python train.py --hidden_size=128 --norm_eps=1e-05 --bias="all" --init_std_qkv=0.0442 --init_std_up=0.0442 --optimizer="cautious_adamw" --lr_mult_qkv=0.4 --decay_fraction=1.0 --final_lr_fraction=0.0 --dataset="wikipedia_en"
Each number is 128 + 32 x the weight over its row's rms, rounded and kept within 0 to 255. Layers, rows and columns count from 0. The size above them is the row's rms in percent of the matrix's.

# layer 9 attention key, 128x128, rms 0.0538, rows 105-127, columns 0-127
size [ 95  95  83 111 104  91  92 120  86 109  92 102 100  93 113 100  92 105 100  82  87  85 102]
[[150 107 114 193 114  87 125 160 179 165 117 104 127 151  83 197  84 118 104 131 134 133 130  42 112 219 118  88 131 153 142 164 122 131 123 121 169 127 119 149 124 148 177 126 135 123 105 122 102 151  83 106 112  69 117 148 136 112 121 125 131  63 138 172 137 157 104 109 111 126 110 201 160  96 146 125 225 117 125 121 111 148 170  93 114  97  87 181 114 157 129  99 168 152 110 128  87  61 129 168  87 111 160  93 105 117 162 152 116 117 142 137 184 124 181 129 127 204 161 105 165 119 113 107 135 134 156  68]
 [146  99 146 102 176 166 119 150 205 128 106 103  83  41 131  92 136 130 137 157 136 133 174 115 174 102  96 148  83 128 163 126 119 126 142  91  71  87 101  98 119 123  94 125 158 129 130 136 141 179 134 127 131 178 164 139 176 114 151 135 124 134 135 158  67 144 135 109 163 107 131  89 134 121  97 136  76  97  97  95 145 195 136 155 103 129 151 116 174 137 165 135 132 186 147  97 198 158  98  81 170 137 168 141 163 148  54 164  65  99 110 120 127 114 136 161 155 134  96  70 131  81 170 132 103 184  81 173]
 [133 178 131 113 149 142  62 149 112  85  94 114 142 159 136 139 159  99 180  97 128 140 108 151 132 163 156 200 111 144  84 149 122 145 140 178 159 181 201 162  80  82 189 147  64 116 130 187  79  91 132 171 111 125 116 138 120 146 121 134 140 157 131 103 149 140 128 112 162 167 129 180 131 200 180 109 174 126 113  93 148 105  81  94 132  60 116  74 100 104 132 134 154 160 138 158 116 125 130 163 146 143 159  85 100 120 127 159 191 131 135 111 147 183 114  93  75 114 103 146  54 105 150 106  96 167 148 112]
 [170 108 140 143 190 182 108 146 153  81 121 105  89 137  92 149 158 131 145 148 134 152 124 145 148 132 142 110 101 157 118 143 105 160 157 109 108 145 171  62 131  95 134 150 141 155 185 125  92 188 125 128 105  94 206 134 130 153 167 122 130 145 108  99  89  96 108  78 120  94 163 187 116 140 136  92  77 151 133 105  62 161 102 123 122 162 143 122 133 148 160 142 167  81  94 103 146 203  80  92 215 120 133 105 181 175  91 162  62  95 155 130 100  92 152 115 149 112 111 137  57 100 127 132  73 131  95 130]
 [189 144 107 195 139 157  77 159  93 199 134 144 128 129  64 134  85 137 121  86 113 137  86  91 165 122 108 116 168 112 131 168 140 160 154 122 159 153 172 158 102 131 163 146  93 139 113 121  69  50 102 165 156 100 118  98 136 147  53 177 136 125 127 123 129 109 140 119 139 140 117 170 157 139 165  92 174 131 148 140 109 109 131  58 111  51  97 152  96 184 126 148 160 125 120 121 108 133 157 134  31 137 111 139  73 129 125 180 170 116 168 141 158 132 121  85  90 120 170 175 118 148 146 120 139  99 145  77]
 [133 120 141 157  66 130 145 150 129 176 192 104 122 160 102 118 114 135 139 116 126 127 114 119 121 136 143  61 173  72 145 114  93 124 150  91  76 123  65 151 180 123 164 132 127 137 155 114 109 127 127 128 112 160  82  86 177  95 126  81 121 109 131 169 115  99  89  77 103 155 128 133  91 125 142  67 144 154 101 145 106 129 165  44 128  97 112 198 125 176 116 136 170 106 151 104 129 114 218 214 107 121 114 210 134 120 114 125 127 154 122 200 152 132 119  75 156 140 117 141 118 118 190 151 139 115 120  73]
 [145 124 139 132 111 118 146 127 174  96 168 101 119 105 118 118 153 172  95 167 107 186  95 138 158 109 166  61  46  73  95 168  94 134 205  86 108  97  85 128 198 166 102 115 171 171 143 172 169 165 135 157 136 167 127 162 136 121 166  64  92 122  88 134 132 142 116 133  91  98 111 139 100 124 186  67  64  78 109 108 108 175 140 120 145 112 131 148 135 131 123 138  81  77 167 107 143 100 148 170 143 110 132 159 134 117 121 129  70 135 187 107 103  73 141 180 114 136 115 132 120 117 153 134  91 156 159 162]
 [119 118 145 147 168  55 124 173  99 107 134 120  85 129 142 150 113 118 104  97  77 149 135 125 154 168 129 127 118 162 109 222 130 193 154 154 188  74 136 137 120 137 156 120  41 129 124 166 153 152 128 105  69 147 201 101  77 165 116 174 113 161 161 105 135 150 105 148 105  96 174 121 140 167 172 146 173 111 131 125 161 108 103 164 105 102 141 110 118  96 154 133 135 113 107 104 122 109 108  91 119 121 149  80  76 175 106 140 153  84 150  84 154 120 176 197  48  96 141  88 121 160  88 137 142 141 121  93]
 [172 148  73 155 145 142 103 121 122 162 155  92  79 150  98 154 169 139 141 143 137 146 102 112 136 112 169  43 112 105 155 151 129 115 185  88 104 113 109 164 150 123  92 106 207 124  96  82 152 147 106 148 145 132 106 130 135  89 154 117  83 106  85 204 161 129 135 117 103 143 119 103 134  91 173  55  71  83 135 132 137 119 141  91 155 149  97 154 123 182 146 161 141 148 172 121 116  93 173 177  65 123 131 214 117 104 167 118  72 171 133 114 134 119 124 110 137 157  97 187 171 119 161 178 140 152 157  94]
 [123 110 121 162  92 196 115 144  81 183 152 128  80 163  71 132 148 164 141 105 115 142  96 135 131  81 132 109 173 117 113 106 118  58 124 115  53 167 137 153 146  85  88 144 146 120 193 142 122 115 109 182 131 111 101 119 125 137 107 150 149  76 106 174 117 157 151  93 138 143  52 124  98 150 107 135 140 112 141 127 113  93 120  69 156 161 115 128 137 165  91 163 113 162 173  73  67  58 183 151  89 141  80 159 122 123 165  87 150 154 117 174 134 180 117  55 131 143 119 194 116 138 130 116 162 103 137 101]
 [146 157  80 156 147 117 149 110 130 138 135 129  92 127 122  93  90 178  92 131 114 167 122  79 138  40 161 101  90 126 127 120 123 176 173  80 121  90  71 147 190 150 118 117 158 129 115 164 159 171  73 162 140 124 127 129 129 101 186  87 111 148 111 159 132 157  82 152 107  75 146 133  96 126 199 150  74 111 130 133 129  88 138 127 143 135 169 124 137 104 160 109 103  63 177 144 138 139 127 180 107  79 166 140 171 124 133 108 142 172 139 101  49  75 195 167 165 155 135 163 148 189 138 128 126  94 160 159]
 [123 131 164 128 153 100 183 153 136 104 112 155 106  80 149 158  75 122 103 101 112 144 140 104 138 191  43 141 113 137 116 196 124 114 110 178 188 118 139  93 115 164 124 120  90 118  86  99 123 193 119  83 126 103 114 106  92 133 107 143 146  91 142 130 135 154 137 122  80 102 139 185 194 145 145  84 184 144 128 158  96 115 162 152  93  83 114  97  89 109  98 106 135 126  91 137 135 100  76 137 143  97 145 168  84 108 125 158 117  98 178 132 235 151 136 128  87 157 147  95 148 121  94 112 103 132 122  32]
 [ 62 140 160 141 122  88 137 114 168  82  71 142  71 114 137 167 133 118  71 157 103 178 165  96 124 197 144 140  68 163  77 144 109 184 145 126 133 112 124 150 107 191 131 125 126 166  85 131 136 167 101 129 128 124 149 112  96 122 150 112 162 157 157 151 102 226  67 176 121 100 185 168 153  85 133 125 143 119 117 111 155 113 136 107 118 129 134 185  98 127 105 111 112 173  73 118 150  52  96 113 127 118 163 149 153 144 134 121 119 165 132  67  67 126 158 173 160 124 122  99 124 151  68 125 119 134 128  75]
 [ 99 143  79  54  96  91 128 177  77  66 105 150 132 123 139  99 111 130 132 143  89 135 115  84 122 165  82 143 135 120 104 119 148 161 118 155 140 119  97 155 133  53 124 117 135 125  94 108 115 130 106 149 109 115 165 119  70 154  97 130 144 160 214  80 205 154 155 135 185 160 179 237  89 134 149 117 170 142 186  57 175 153 140 169 106 100 113 140  97  68 128 129 109 124 118 120 182 145 130 117 141 132 155 105 111 150 106 122 147  94 110 122 111 142  89 150 124 152  84  95  80 119 143 113 122 130 174 149]
 [170 129 101  55 156 161 104 120 143 176 164  96 171 144 135 130 152 152 146 179 110 119 136 125 114  72 103 130 173 116 166  49 145 107  92 104  35 139 108 120 123  88 112 142 163 102 190  96 124 109 114 106 113 165  73 116 143 127 157 157 132 132 114 134 150 117 155 164 153 116  51 112  77 121  84 119  79  99 142 162  95 109 130 173 159 162 143 134 131 135 122 141 147  51 167 150 129 165 194  94 162 124 112 141 182 115 121  86 131 126  89 147 113 117  78 133 183 109 156 201 153 125 151 142 136 126 147 191]
 [171 131  87  63 129  54 107 152 112 149  95 163 128  96 198 113 146  90 118  95 170  74 137 170 121 115 110 166 132 162 135  98 134 113 120 144 133 110 133 135 145  79 115  97  87  98 150 146 119 131 122 114 103 141 153 168 144 185 138 118  61 147 123 103 117  86 162  86 137 118 151  86  91  98 130 178 147 136 132  91 122 119 112 209 128 126 131  66 132  96 154 120 102  98 132 175 126 224 126  59 193 168 133  83  76 131  97 122 175 131 127 112 132 120 149 154 179 104 142  70 173 108 142  76 134 143  87 128]
 [ 86 141 107  54  87 185  73 117  94 123 134 118 175 182  78 127 151 142 166 109 120  96 130 125 146 105 120 167 126 171  64 103 125 145 103 154  96 197 159 143 134 119  97 136 104  87 131 140 108 101 144 108 141 156 123 112 144 138 102 204  79 153  95 111 151 126 175 104 163 136 136  27  69 153 127 164 111 109 142 164 118 130  85 163 121 156 146  83 117 168  71 127 106 145 129 177 136 107 141  82  90 115 124  87 137  73 133 106 170 110  79 116  95 128  77  82 109  82 127 157 101 140  83 116 171 113 167 139]
 [105 114 118 160 132  99 143 131  91 170 135 171 155  95 140 208 101 112  65 111 152 119 148 112 107 187 113 156 148 149  89 205 128 124 142 163 160 126 135 151  89 161 139 135  82 129  82 125 159 125 129 137 126 136 150 103 125 145 114 132 155  77  99 153 139 118 109 152  61 113 127  91 139 110 139 140 180 132 134 137 155 147 130 139  82 105  94 131 104 198  72 137 132 171  95 107 114  32  86 129 110 142 120 131 103 111 137 113 126  61 142 113 196 105 169 135  74 140 191  70 160 190  80 131 184 103 141  73]
 [114 103 162 131 192 112 165 171 138  98 138 131 105  90 125 131 191 101 121 135 193 115 174 212 207 131 111 134 118 120 143 118 105  75 130 116 115  82  98 128  81 152 116 132 136 100 197  99 163 213 145  90 103 103 126 113 143 108 177 112 187 155 142 147  65 107 106  94 123  99 143 106 167 102  84 151 140 170 101 131 136 175 132 139 131 149 159 140 159  63 171 126 120 169  98 105 128 114  90 113 166 110 141 102  99 147  65 129  95 153  75 103 121  88 140 153 114  95  90 126 120 154 140 126 133 184  68 158]
 [130 104 157  73 146 132  82 106  83 146 147 118 157  93 172 135 152 141 160 108 118  80 106 149  72 107  77 179  88 138  71 157 146 117 139 165 126 147 196  67  70 155 161 132 114 120 190 137 102 127 125 101 125 117 173 104 127 142 103 140 101 119  92 119  92 115 124 122 111 135  96 142 113 119 140 116 147 161 194  87 123 162  94 130 183 169 139  79 149  89 104 171 138 107 158 134  66 134 122  79 204 138 112  80 118 214 152 128 163 122 130 130  95  72  90 113 114  97 135 132 117 139 130  76 157  40 125 142]
 [ 85 140 120 187 119 130 133 138  59 144  69 123 141 152 143 159  90 107 142 158 122 101  89 143 126 150  90 169 155 127 110 161 184 108  74 154 174 161 135 164  86 155 150 108  84 103  40 147  81 129 146 199 103  90 133 120 140 129 144 158 188 135 138 107 117 117 131 142  96 197 141 173 158 104 162 110 185 156 135 181  86 102  97 117 161 102  58 111 104 156  76 131 150 153 145 140 120 105 166 174 102 159 115 109  96 141 152 117 131 172 118 149 124 194 118  94  85 117 118 112 117 154 136  46 105 112 147 100]
 [167 128 169 119 138  83  92 127 115 136  90 137 199  64 130 141  97  92 124 136 123 137 105 118 115 152  86 193 122 204 100 120 173 124 105 200 173 173 163 131  78 128 147 123  82 151 163 169 149 151 121 130 129  82 135 122 110 134  87 153 114  92 143 115 135  98 143 131 138 128 127 148 126 164 117 176 194 195 123 103 128  98 146  94 134 112 132  62 110 109  82 103 136 203 137 135 131 174  64  89 179 149 123  97  94 168  99 105 137 107 103 107 128 123  94 138 100  71 147  87 132 162 113  92  61  93  78  98]
 [ 64 107 165 115  99 132 135 129 132 144 144 140 123  92  79 141 134 138 118 159 116  98 173 142 113 141 140 142 147  98 175 108  89  88  73 112  75 114  95 176  91 153 114 113 118 152 158  61 127 145 143  86 125 153 143 134 117 131 136 115 155  64 187 100 102 143 153 167 164 132 133  83 182 127  50 182 160 108 106 179 155  84 105 157 129 129 104 212 116 143 143 133 121 202 114 106 106  81 131  91 120 138 145 131 141 115 115 121 102  98  83 171 202 153 130 138 156 163 141 115 148  73 117 208 169 177 172 143]]
# layer 9 attention query, 128x128, rms 0.0587, rows 106-127, columns 0-127
size [ 92  85  92 103  91  88 106  97  99  98 106  90  84 125 102  86 119  99  77  97  84  91]
[[ 96  94 152 118 143 187 114 114 153 139 110 122 181  70 104 137 105  84 140 130 176 160 149 177 167 114 108 113 144 173 212 126 120 113  86 109 148  90  80  86 140  87 147 126 152 150 160 119 184 136 122 101 166 125 126 189 114  90 166 140 148 125 159  93  87 142 151  68 146  76 153 122  82  81 163 141 126 123 100  75 145 178 145  82 120 129 120 122  92  89 167 121 138 139 110 137 145 126  97 123 159 113 208 147 176  99  98 192  96 104  74  90 157 165 165 112 109  92 141  68 156  98 156  81 145 157 110 135]
 [141 181 132 135 106 148 132 143 107  60 119  79  89 108  88 108 125 137 157 143 148 181 115 156 119  68 150 113 122 111  97 157 116 185 139 101 145 137 180 181  97 126 142  89  51 139 123 164 128 131  89 199  99 130 167 160 104 176 107 143 111 144 168 106 199 170 122 108 181 121  94  77 147 136 178 187  84 115 124  58 118 141 110  87 112  69 157  73 126 166 119 134 103 138 119 143 169 158 116  80 134 139 113  63 135 118 124  73 181 172 135 158 116 148 138 147 131 142 101 170 137 117 123 101 104 162 161 167]
 [140 103 180 107 148 201 120 128 169  71 124 132 162 128 108 144 115 129 158  81 165 170 101 107 132 104  86 107 103 192 125 108 107 126 134 121 152 147 193  60 111 123 146 170 132 163 150 202 149 114 173 180 136 127 196 184  94 170 103 152 143 155 128  90 118 103  87 119 157  79 128 150  90 157 192 135 108 159  85  75  86 201  92 143 146 140 125 108 132 105 131 116 163 139 128 100 161 158 120 129 132 137 138 136 161 100 107 159  71 122 126  78 106  92 136 138 137  62  81 116 106 101 167  89  93  76 108 142]
 [179 143 112 184 158 143 127 159  81 121 157 116 120 155  72 106 154 176 147 117 126 111 134  64 107  87 163  78 170  64 129 129 169 182 185 117 182 115 162 194  88 136 126 131 111  96 132 102  90  87 134 190 155 163 112 106 136 150  88 112 116 102 129 154 137 168  97 141 162  98 105 103 187 136 157  62 118 114 108 168 104 127  86 127  77  54 123 119 133 191  80 136 138 119 167  76 148 179 152 132  86 125  81 120 147 140 155  89 171 114 130 143 129 180 137 143  94  99  99 170 120 110 138 129 155 114 166 140]
 [ 88 166 119 164 122 159 166 146 110 106 145 126 137 166 107 118 103 115  82 128 131 122 139  69 174 184 126 104 176  51 120 107  94 106 121 118 100  95 138 135 140 119 134 128 137 111 102 120 108 118 200 158 161 165  89  91 123 123 123  85 156 106 134 202 100 128 101  90 196 179 106 125 154 166 143  59 115  81 119 126  76 156  98 103 138  82 130 194 110 129 104 126 130 111 106 116 133 118 182 177  96  98 137 135 112 158 172 110  89 185  94 158 175 172  80  89 129 194  95 163  90 131 135 142 144 100 195 151]
 [121 171 102 178 131 142 191 157 156  96  83 130 159  88 104 155  75  79  75 121 136 134 123 123 176  89 134 157  68 126 112 115  93 115 117 128 164 131 205 102  69 127 175 160 160 125 108 164 177 148 160 143 143  76 161 119  87  63 140  98 141 144  70 127  99 136 126 117  91 126 131 154 122 113 127  98 141 114 158  86 110 158 124  61 167 138 156 157 186  56 152 128 157  70 131  84 132  71  95 185 154 133 147 145 140 127 143 172 124 167 103  66 157 132 102 118  83 107 100 136 130 152 158 127 146  85 144 155]
 [158  62 149 148 108 136 147 104 105 143 179 152 121 106 126 203 100 114 127 115 179 153 107 116 181  74 164  95 111 153 142 139  58 153 118 174 155  91 194 113 134 151 144 153 111  63 110 169 129  98  72 162 135 118 164 147 136 163 150 140  98 152 148 131 119 117  89 129  77  90 131  93 108 115 154 164 149 139 100 110 160 102  57 102  94 165 170  74 164 118 138 158 142 105 129 150  90 149  43 100 118 110 132  89 143 152 138 145 158  41 106 124 134 133 177 127 178  44 127 121 119 132 120 129 144 112 159 101]
 [ 95 175  73 171 178 128  91 190 102 128 145 142 151 116 104 172 155 104 120 129 160 118 159 114 130 143 151 129 118  78  59 118 127 139 158  93 122 103 131 105 118 106 135 170 206 109 104 126 123  97 166 137 124  79  93 106 142  69 107  95 121  89  71 141 118 138 125 117 124 149 136 148 170 183 171  53 136  73 150 128 135 134 112 103 191  92 131 184 134 131 128 131 171 102 135 102 138  71 137 191 105 123 118 180 133 145 186 115 144 159 139 111 128 169 107  91  64 164  79 182 143 144 134  92 167 103 172  69]
 [102 147 115 127 168 164 115 193  19 118 114 101  76 123  70 130 141 133  81 138 110 126 155 100 124 183 134 140 179  96  85 110 176 164 156 106  90 183 106 135 137 112 103 111 120 128 156  98 123 144 129  99 137 139 156  98 133 145  62 125 148  95 113 150 125 152 173 105 172 106 104 132 163 173 137 103 134  62 137 121 128  52 173 149 177 105 126 124 118 157  88 150 129 145 103  73 181 102 177 124 100 164 103 156  88 110 135 111  98 179 144 210 126 187 126 146  76 164 108 154 104 149  89 119 142 121 122 164]
 [128 197  65 131 157  93 151 167 101  93  89 145 126  86 190  95 109 124  90 112 148 141 134 138 165 111 124 188  37 138  94 137 123 148 139 122 143  82 140 117 143 160 118 141 117 128  72 141 147 103 113 188 111  88 127 101 136 129 144  72 132 192  97 156 162 151  68 148 120 124 186 145 127 136 178 131 105 126 115 109 124  90 122 117 173 121 171 184 162  98 147 104 131 100 149 102 112 103 100 201 125 132 148 113 154 156 135 153 213 130 164 100 122 112 146  99 111 115  75 112 112 199 137 104 150  54  80 120]
 [171 129 179 105 119 153 196 103 122 159 132 109 101 108 163 186 161 159 130 129 159 156 123  79 166 120 141 130 129 145 180 146  91  91 123 137 109  47 192 143 154 153 144 142 180  72 147 174 105 133 100 120 172 141 101 113 108 114 175 122 140 122 158 147  92 182 116 151 113 111  46 107 158 176 109  91 147 131  89 169 124 167 130 119  99 114  93 108 142 145 100 117 165 151 153 151 103  93  91 129 145 134 126 138 163  54 162 145 136  85 115 140 143  59 198 118 180 106 119 101 186  94 175 113 122 109 184  99]
 [137 140 191 164 129 181 181  80 138 154  93 133 144 116 134 157  87 131 128 165 164 181  97 146  87 142 151 134  56 142 145 122  77  74 143 132 133 140 187  97 127 177  83 162 188  84 100 167 143 129 108 143 133 130  91 164 127 111 175 133 152 153 142 111 123 139  72 151  84 149 104 132  73 129 139 117 124 134 122 119 153 101 123 105 142 176 104 163 168  88 157 127  76 135 133 121 106  42  17 128 124  98 131 184 162 143 145  81 166  83 120  99  94 151 143 111 152 119 116 105 132 126 160 136 152  84 137  73]
 [102 122 107 109  88 117 124 187 153 100 182 107 151 121 132 162 107 121 126 136 116 145  73 134 100 128 116 168 103 118 147  58 114 150  58 124 118 134 133 144 136 176 139  84  90  96 147 197 116 126  63 179 164 104 144 204  66 175 159 119 146 143 141  95 212 139 142 146 126 110 124 175  79 138 107 162 163 136 152 152 137 119  94 121 119 143 123 151  99  75 147 122  95 143  97 152 101 168 106 152 165  75 125  97 128 182 113 216 187  62 120 132 121  86 121  94 189 126 129 121 139 118 142 141 113 152 169 133]
 [ 95 157  96  64 161 100 104 145 118 108  80 105 170 149 155  86 137 140 174 136  59 112 154  82  83 128 104 158 173 111 107 109 178 150 116 152 103 137  84 115  99  97 125 144  83 182 124  70 115 131 192  65 120 143 118 104  93 133 110 140 129 125 121 124 151  72 209 127 147 123 147 176  72 124  93 154  89 113 174 151 124 131 138 208 192 137 134 100 119 101 135 122 146 122 125 134  80 147 220 136 130 116 124 165  83 119 143  82  88 148 118 181 121 120  79 155  93 105 159 159 138 116 110 118 116 121 111 182]
 [127  79  92  76 115   8  67 110 161 126 162 143 156 137 144  95 155 119 139 119 133  95 174 100 148  89 117 147  96 196 122 125  87 117 120 149 134  82 116 123 131 108 117 132  92 143 157 107 103 115  89 146 139 163 128 179 150 185 171 179 102 123 105  95 134 129 156 102 161 161 205 110  93  67 125 167 138 131 154  65 145 139  74 135 107 143 135 113 109 110 175 135  95 101 114 173 115 183 158 110 189 131 110 111 144  96  93 133 126 148 172 127 124  85 113 180 180 124 174  94 185 124 145 128 113 159  86 130]
 [155 136  98 111 141 123  67 124 109 163 131  78 142 177 141 156 155 147 108 149 127 154 141 153  55 109 119 149 154  91  81 140 189 104 124 144 120 139  84 204 128 109 143 103  71 172  82 123 148 137 166 134 145 148 164  93 116 112  95 179  49 122 111 143 203 122 192 125 167 109 190 108 110  89 113 170 116 106 178 122 198  96 141 162 159 119 151  82 143 163  97 106 117 155  74 143 126 174 188 101 116 127 114 125 113 124  83  65 146 119 111 145 105 142 165 137  85  90 136 152 101 139  96 153 144 148 104 172]
 [156 105 116 129 108 142 147 105  75 233 161 147 102  93 113 180 144 136 106 124 156 120 170 128 114 168 187 128 113 126 156 131 110  92 119 105 130  84 171 163 110 138  84 131 173  55 133 116 145 146  90  99 128 160 145  93 154 121 170 117 104 103  88 177  46 146 128 131  60 102  95  98 180 138  78  90 156 142  82 176 177 121 143 106  75 108 155 136 156 189 131 139 147 138  86 124  83 102  90  97  87 133 111 136 146 138 167 116 167 104 146 160 140 141 169 143 141  76 127 102 121 139 123 177 175 132 160  74]
 [165 106 187 104 166 124 148 101 167 131 127 162 148 116 138 132  92  72 116 143 199 108 103 168 201 165  99 149 129 192 138 113 141  95 144 113 141  73 147  41 159 159 137 138 182 135 118  72 137 144 156  92 139  76 155 131 165 105 118  85 179 118 159 116  73  88 152  86 138 107 140 104 124  98 147 130 115 135  85  78 140 161 145 153 133 192 125 143 113 104 145 149  85 138 103 137  96 160  41 124 120 150 172 114 145 104 112 143 104 122 109 126 123 204 129 116 208  95 150 102 121  91 111 105 141 138  75 106]
 [132  43 108 101 166 133  98 133 106 118 128 141 113 148 190 112 124 126 118 146  49 124 144 109  88 108 102 112 121 168 122 194 172 171 176  99 153 121  93 129 113 116 111 176  29 141 141 143 162 146 122 122  93 135 201 129 101 156 129 126  72 121 100 172  83  77 152 100 147 112 147 119 150 159 153 142  94 141 189 121 179 133 118 183 137 113 145  97 150 144 166 150 147 147 130 167 188 133 170 138 188 105 119 128 125 147 110 139 129 144 180 184  82  88 146 133 121 111 125 155 132 129  88 108 107 126  68 205]
 [136 166 135 133  99 110 150 157 112  85 125  64 113 156 152  97 136 137 126 141 161 119  83 106 115 150 173 109 102 115 147 157 144  77 157  66 142 146 141 168 111 146 118  77 141  68 114  86 102 155  71 160 112 148  97 163 121 192 154  83 155 149 174 129 131 172 110 127 137 143 107 114 146 153 131  54 161 104 129 113  99 113 158 104 122 157 120 162 126 163  71 126 148 172 101 157 144  76 130 120  38 121  67  73 124 159 113  97 126 168 153 169 103 138 157 109 138 165 187 194 112 148 115 180  53  78 137 131]
 [176 103 126 117 121 120 127 112 128 126 101 117  60 135 102 113 160 183 155 154 112 109 152 144  93 109 105 108 114 172 116 145 154 121 105 134 132 176 150 131 128 163 104 164  99 114 190 158 127 186  51 137 115 138 170 149 116 163 148 168  90 165 123 112 101 121 164  97 147 144 141  57 101 106 174 201 139 116 157  99 151 157 126 152  39  81  96  54 153 124 159 138  92 183 165 200 117 167 149 115 170 118 119 127 113  86  62 104 132 113 164 159  94  84 164 114 180 120 150 132 140  92 126 151  76 132 100 145]
 [ 67 116 184 112 111 189 155 153 157 180 121 161 168  58 104 138 137 110 163 149 147 111 139 104 137 162 130 155 165  96 121 112 175  69  70 120 109 153  76 112 138 132 122  80 213 118 162 110 139 129 109  88 163 149 102 138  90 121 143 169 199 113 181 123 142  84 179 103 114 109 119  92 106 129  97 139 143 145  72 202 144  96 132 127 148 192  96 165  82 100 123 143 100 156 129 128  85 114 113 123  84 132 148 152 120 148 151 135 110  92 119 151 124 198 122 135 175 111 138 139 179 144 107 147 151 196 145  82]]
# layer 9 attention value, 128x128, rms 0.0369, rows 96-100, columns 0-127
size [ 88 102  89 103 104]
[[114 149 154 105  78 124  73  88 155  62 157  65 176 141 145 131 120 123 151  99 136 150 146  92 128  54 142 119 135 126 114  95 138 202 120 115 153 126  99 137 151 142  85 154 138 135 126 214 120 112 108 132 120 105  93 174  92 119 171 181 120 152  82 145  97 104 129  76  83 168 138 152 125 194 107 131  96  80  64 173 111 107  83 117  93 159 108 137 127 180 135 107 156 148 170 175 119 113  96  93 172 136 171  99 155 131 176 194 123 126 110 138 157 111 122  93 104 163 167 180 162 146  89 101 136 149  99 167]
 [131 140 157 103 126 109 173 122 126 107 132 189 116 172  85 154 103 188 161 169 186 112 146 172 139 139  88  97  92 168 178 104 110 148 126 138 143 108 168 135  54 101 130  98 116  86 164  99 111 126 146 160  97 171  78 171 149  94 174 101 142 133 105 130  75 162 186 146 146 138 145 109  98  73 160 121 140 119 192 151  80 168 157 187 166 132 111 157 115 105 100  73 132 161 133 106 143  95 118  92 141  58 168 126 107 171 157 120 104  92  89 107 128 190  99 152 129 105 128 115 123 126 136  34  95 149 128 123]
 [124 132 148  76 134 164 132 100 126 140  87  74 144 182 146 132 155 127 126  88 136 132  90 133  82 144 105  64 123 138 137 135 107 136 132 140 116 145 105 114 113 150 176 115 135 102 142 165 100  79  71 116 147 147 146  82 169  98 111 181 111 144 193 143 138  80 155 134 127 115  95 186 177 191 159  86 163 113 171  58 194 117 143  83 113 188 190 110 159 102 140 149 127 125 120 108 118 116  99 106 119 135 130 152 195 153 131 121 181 167 148 147 158 157 120 175 149 157 160 117 114 121  96 128  92  54 163 219]
 [122  92 180 100 114 154 199 121  84 126 117 118 135  96 170  90  66 134 104 142 125 101 125 174  87 111 141 100 197 139 102  95  41 129  96 102 164 154 125 126  76 127 102 102 112 134 153  39 133 104 160 169  83 176  76  99 142 130 130 140 151 100 143 145 167  81 142 147 109 135 164 134 137 134 124 123 160 156 153 141 116 119 201 151 151 180 132 122  79 145 146 161 165  98 115 104  84 141 120 115 196 161 144 153 102 157 126 185 132 130 159 114 134 121 140 173 167 168 130 124  63 163 120  54 105 171 147 126]
 [154 159 214  95 142  84 154 144 183 166 126 118 115 119 124  59 155 120 130 134  70 144 157  92 144 155 130 121 149 168 160 111  99 103  93 144 139 129 154 150 122 133 165 174  92 158  57 114 130 126 156 109 190 132 105  94 107 154 122 132 167 155 142 134 147 163 134 121 176 135 135 116 149 102 170 153 148  87 121 118 143 117  77  89 129  62 148 105  66 141 104 175 107 139  64 124  95 144 143  74 134 152  77 170  92 186 138 164 153 130 162 119  53  69  87 129 144  90 121 129 162 100 162 108 121  56 103  95]]
# layer 9 attention output (transposed), 128x128, rms 0.063, rows 96-99, columns 0-127
size [ 90 106  84  98]
[[146 108  99 141 161 110 105 126 107 180 174 137 127 117 140 128 111 106 145  68 113  74 122  50 153 135  92 174 103 153 142 125 162 164 126 139 116 125 141  44 133  80 126 175 117 122 176  79 120 136 165 129 137 166 147 130 153 143 160  65 117 115 113 114 171 158 151 155 147  70 149 124 101 134 167 184 179  93 144  75 167 136 163 132 169 114 178 145 158 105  83 161 171 129  95  57 167 153 141 198 116 143  54 101 116 144 109  95 109 143  84 123  63 108 116 116 146  99 100 113  77 135 170 139  83 140 125 145]
 [133 129 138  81 142 133 134 108  94 130 106 152 113 117 117 158 147 107 131 103  64 132 128 164  92 155 119 122 128  87  74 158  92  96 110 154 154 152 107 155 222 158 142 147  92 170  51 125 147 189  90  86 138  98 139 114 125 131  20 154 125 113 132 140 149 141  98 144 117 141 183 144 183 124 117 144 107 137 106 139 157 126 118 103 123 103 121  85 133 120  73 151 164  96 135  96  90 127 116 187 125 198 155 148 128 104  87 136 142 139 166 187 151  75 156 157  65 198 125  71 164 127 159 153 158 141 113  75]
 [150 144 126 166  72  78 134 120 156  64 160 184 150 102 178  57 106 117 136 158 114 138  98 101 165  86 162 130 157 186 134 108 183  76 138 129 121  91  77  87 145 183 101 164 130 110 138 114 194 182 172 107 124 156 115 122  35 136 167 116 159 141  89 124 103 171  94 122 139 149 137  98  96 109 105 169  88 171  55 161 124 152  92 153 151 149  91 189 119 149 128 122 150 101 105 128 149 160 121  74 133 115 139 102 101 148 113 167 117 130  77  94 161 120  93  88 143 108 101 141 135 117 153 154 107 152  99  97]
 [105 176 125 137 177 127  73  94  62  97  86 137 116 149 123 127 120 162 125 127 146 145 147 161 118 110 117 142 106  93 151 141 173  97 182 149  90 218 130 136 149 149 143 116 123 160  95 175 157 133 125 108 175 174 139 155  81 143  84 130 121 187 115 111 124 148 116 133 143 131 124  89 122 117 179 110  94  71 127 134 137 106 147 134 186  30 201 100 141 144 104  90  97 133 122 194 137 126 129 120 106 110  98 165 147 133 116  87 134 162 138 152 149 100 114  56  72 133 179  93 198  79  91 150 128 149  77 121]]